Part of a small language model's weights.
Training: 97M tokens, 5912 steps.
Each number is 128 + 32 x the weight over its row's rms, rounded and kept within 0 to 255. Layers, rows and columns count from 0. Numbers have three digits each. The size before them is the row's rms in percent of the matrix's.

# q: layer 4 attention query, 96x96, rms 0.0902, rows 0-25, columns 0-47
# k: layer 4 attention key, 96x96, rms 0.0866, rows 0-25, columns 0-47
q0 102:141132085154133113121161139146119115090108169177136075142126078096130162199149121203105125153167091135088144195113105093146134124134129115144141
k0 119:101092063142165102122114161196171147143108106121125096166063108094139147159104121187136148107098135143134094114111159117162111110123166127170139
q1 125:122133133135142192166103169170163151131097121102146090143080082150065118132098124177129144113123176099107075169112126078141117145103147149130103
k1 113:121128039158085159101102134179123116144152128152181146209068067122091132136095125157140108113135130140102092183104150107177094150114099122129089
q2 140:126102096128140130131100173152131085083072128093210124196113089107097129149129127159185094109217104129110059156094115075141123156129107145144081
k2 123:102151075145118175129119111165157158126143082084167099149135164093144074113160136134133169117146117155119093134122118129195112173148174139097122
q3 110:138201127136121126132131116094134168125144150098107127145145146103111099091146133044175205105093135128124114154135057163137109068153156146087174
k3 123:121151149160139119112107100104150144137164118090118126084143195119148078091151189098113138123129126150139123071160099180130175178161133123095150
q4 101:175189096097112112107139072138148176146171126092091156082168142149122094115108137169081122164079148172142150123156139179088118146154133125084135
k4 110:180134090129135183171113086121138129129104123165098168135135117135143148121098123194160103144132156097150092142157096127108146133137141093150156
q5 143:125067111156102123159175152172143124093175109078174135146161089118134111107106066196113050091185104179124083132109152053130134178096116117101099
k5 134:103151096150121152127113091157135132186176108055153176122113172096129081062132133123108099108134103162112113130140154084181139187176148128071101
q6 074:127145168178087195152112134157185113153109143094164114172141143128128122136147150080129124134153129073087130156099169117157134114189190145137116
k6 081:136182155112141149104070143059102153141173074091130090076216123101133113139132149185137146108144141096084187140123075165145159143093176165147119
q7 078:144132170144118163151101110072095134163115106185090121117089172113098121154111169098130146170083197037111132131124143091120054081140123156133102
k7 082:159152155176108102083130080113090165068098119138140059149148115172116134132133137132082135084136164107157186127136156134093147115137066118120093
q8 083:087134121121111066128167161129111105108138132154123104179116086079139176132150082144151126079143110088160079117136091100167138128129084076122148
k8 082:108077156093099112122106160114125112179130127090139065117170119057103145108172104096158109162141093145094098112103124147125067131151189115145140
q9 090:094135140163111113169119129139149108105137101109144175177086131057060169162162133185116121114145134095127081167128173153153130146156117069163149
k9 083:132106100111109102093138148099103140065160119146186140091148132068127152148137172091156143149144105176100072121140105158146156137070159114107092
q10 083:156101087136109156158149118075096143119165064161087155072205104138141151133159160141076125140079113165142171113176088187132161135068136131159157
k10 083:109150115116153121157104119164133109130170148139150084144096132082068091150159093158114157109114110089150123138083137089170173115179128137134060
q11 094:145130122159145168182124145156098108113097178154095113207083135076064148134111081175167123090117128072141099161105154101159114126150114124151083
k11 088:150113114143106160103107154090121127074120163133136132094187141116120147150186170101125138114143088192127115154074108156139136102111153093129131
q12 084:148135106094133129131133118126134155096123071136096112117188106106133172177110169149095090160099078152131076127166142127105140131165093103159155
k12 084:136115092123164171083165182148132107069151134165140155160099099108122131158176082196134139136123114098109119107124111151164178095071165104086084
q13 090:155118118173095156179165120053115104119141074118121161049159139119139134139129218125056082155108156167112140141145085115146121139167138110140168
k13 090:130150088137141086098162111152116171059155110165120137130102127118107091133111094156119176132102132139105156093135112138159185144133090146094075
q14 095:145135155188116154170151122083090071141140087090108220097071157085091112122186219107107109118168141083113111128152108134170165148167164104129156
k14 088:137177110131115108105161095101112140111105083178131087136181134116075118088128122162132161101146143133107176132138046115173142137151127143171048
q15 097:129110079065172083140075133203148100160103154117161116174125115091137146130137044166163155082103128130135073186105180119126109127164140124160065
k15 086:112153177083144180107105175077169140146132098098102198085195138105158150189171152100143112183105162160106116088145158148150106117095184130143163
q16 086:123152108139103147206098136189127108175109139120123134204095121088130166150109089152171167102100132086140105162101176109149134084161130131148089
k16 094:179099177175105159113094144089072115085118144091123120074159139113125174148191160106113155174146127162088106128071095126122114129094186114115144
q17 099:134139107102159155150047149143121144171077143116147099151120164171142090100086057138146208134105201112131117090114177122154111090133152180136074
k17 099:165136166195070122083128092082152164127084111112117089097153088168129157135152137145130167129125183127102192144112115122104145113167085135103205
q18 076:151114108095173129167158160172118140149104160153149055146088114134139115105146090081103225095102147109157121148125162142100070055126082145158094
k18 087:193126163128098123146103157086110100149152141108117100130175144155120160187125185113074090149074150106101124110066169112152041095180149124160098
q19 077:119115142162116151157166156096130102127135107159152122067135159100156093106155201112133191135175122125143131113157094099152161084156143095141167
k19 079:107075153132108124152084163093120125152170079169118163114196149114136145138108160171167157128112096091166107164104060102174172134156080118130084
q20 077:125131174096162119138137132096116140088158073149105136062170157132106132138135139074081156161127088164130175108145050130101138105136116146155148
k20 074:113126132104138158120112152164101071132132104142119143148061141111117122135088089135123137106131106111200093105119152127158154146112082091124064
q21 099:104133143158127136075114115060113129156169078136118119068156174134119135111127158038100120144130095133135169111118036101148110146127137141110146
k21 095:055090157098099122094115089132110175125106128168135124147053165103125127082146131120117182088163087053179140122161116137167150129133083100114066
q22 069:103122115117141093111144115097163229103119123143095123128160111180130090133098096140118137185153111184144153127172095151098129156083118106102158
k22 078:144080097128122129149180145179167089149120161125123168132042115162154096138105079079125103144130112133087061165171148122135132146089124080070144
q23 081:180143112148119123129086108087117092149079128153154164101088167117083145132121146087128121151113213097113142156110226108111078107196079145111117
k23 082:155189182141097099097172089127124165071122115144101073145174095209118102128125166158097134091073176155121194090114128144145099115175106127105118
q24 087:141118191122131142172123104091097112180105111154091128100093173175120140139114139069126138129095203059097173119099154102148107085171160179109138
k24 089:154124214172116131108126087107117156075108128167123089100160110196092125109145112152088172090104184116112191134130105133127152125127084157124118
q25 087:159113101092140094104147116040105169119160087111107132120158126117102102161109186100084139180096113162122147161133090162114068122096092174131132
k25 085:147149097146147113131160127149147110117161140156128121124076136170105075149126066128114073124125126125172087114122206143123166147163066097105098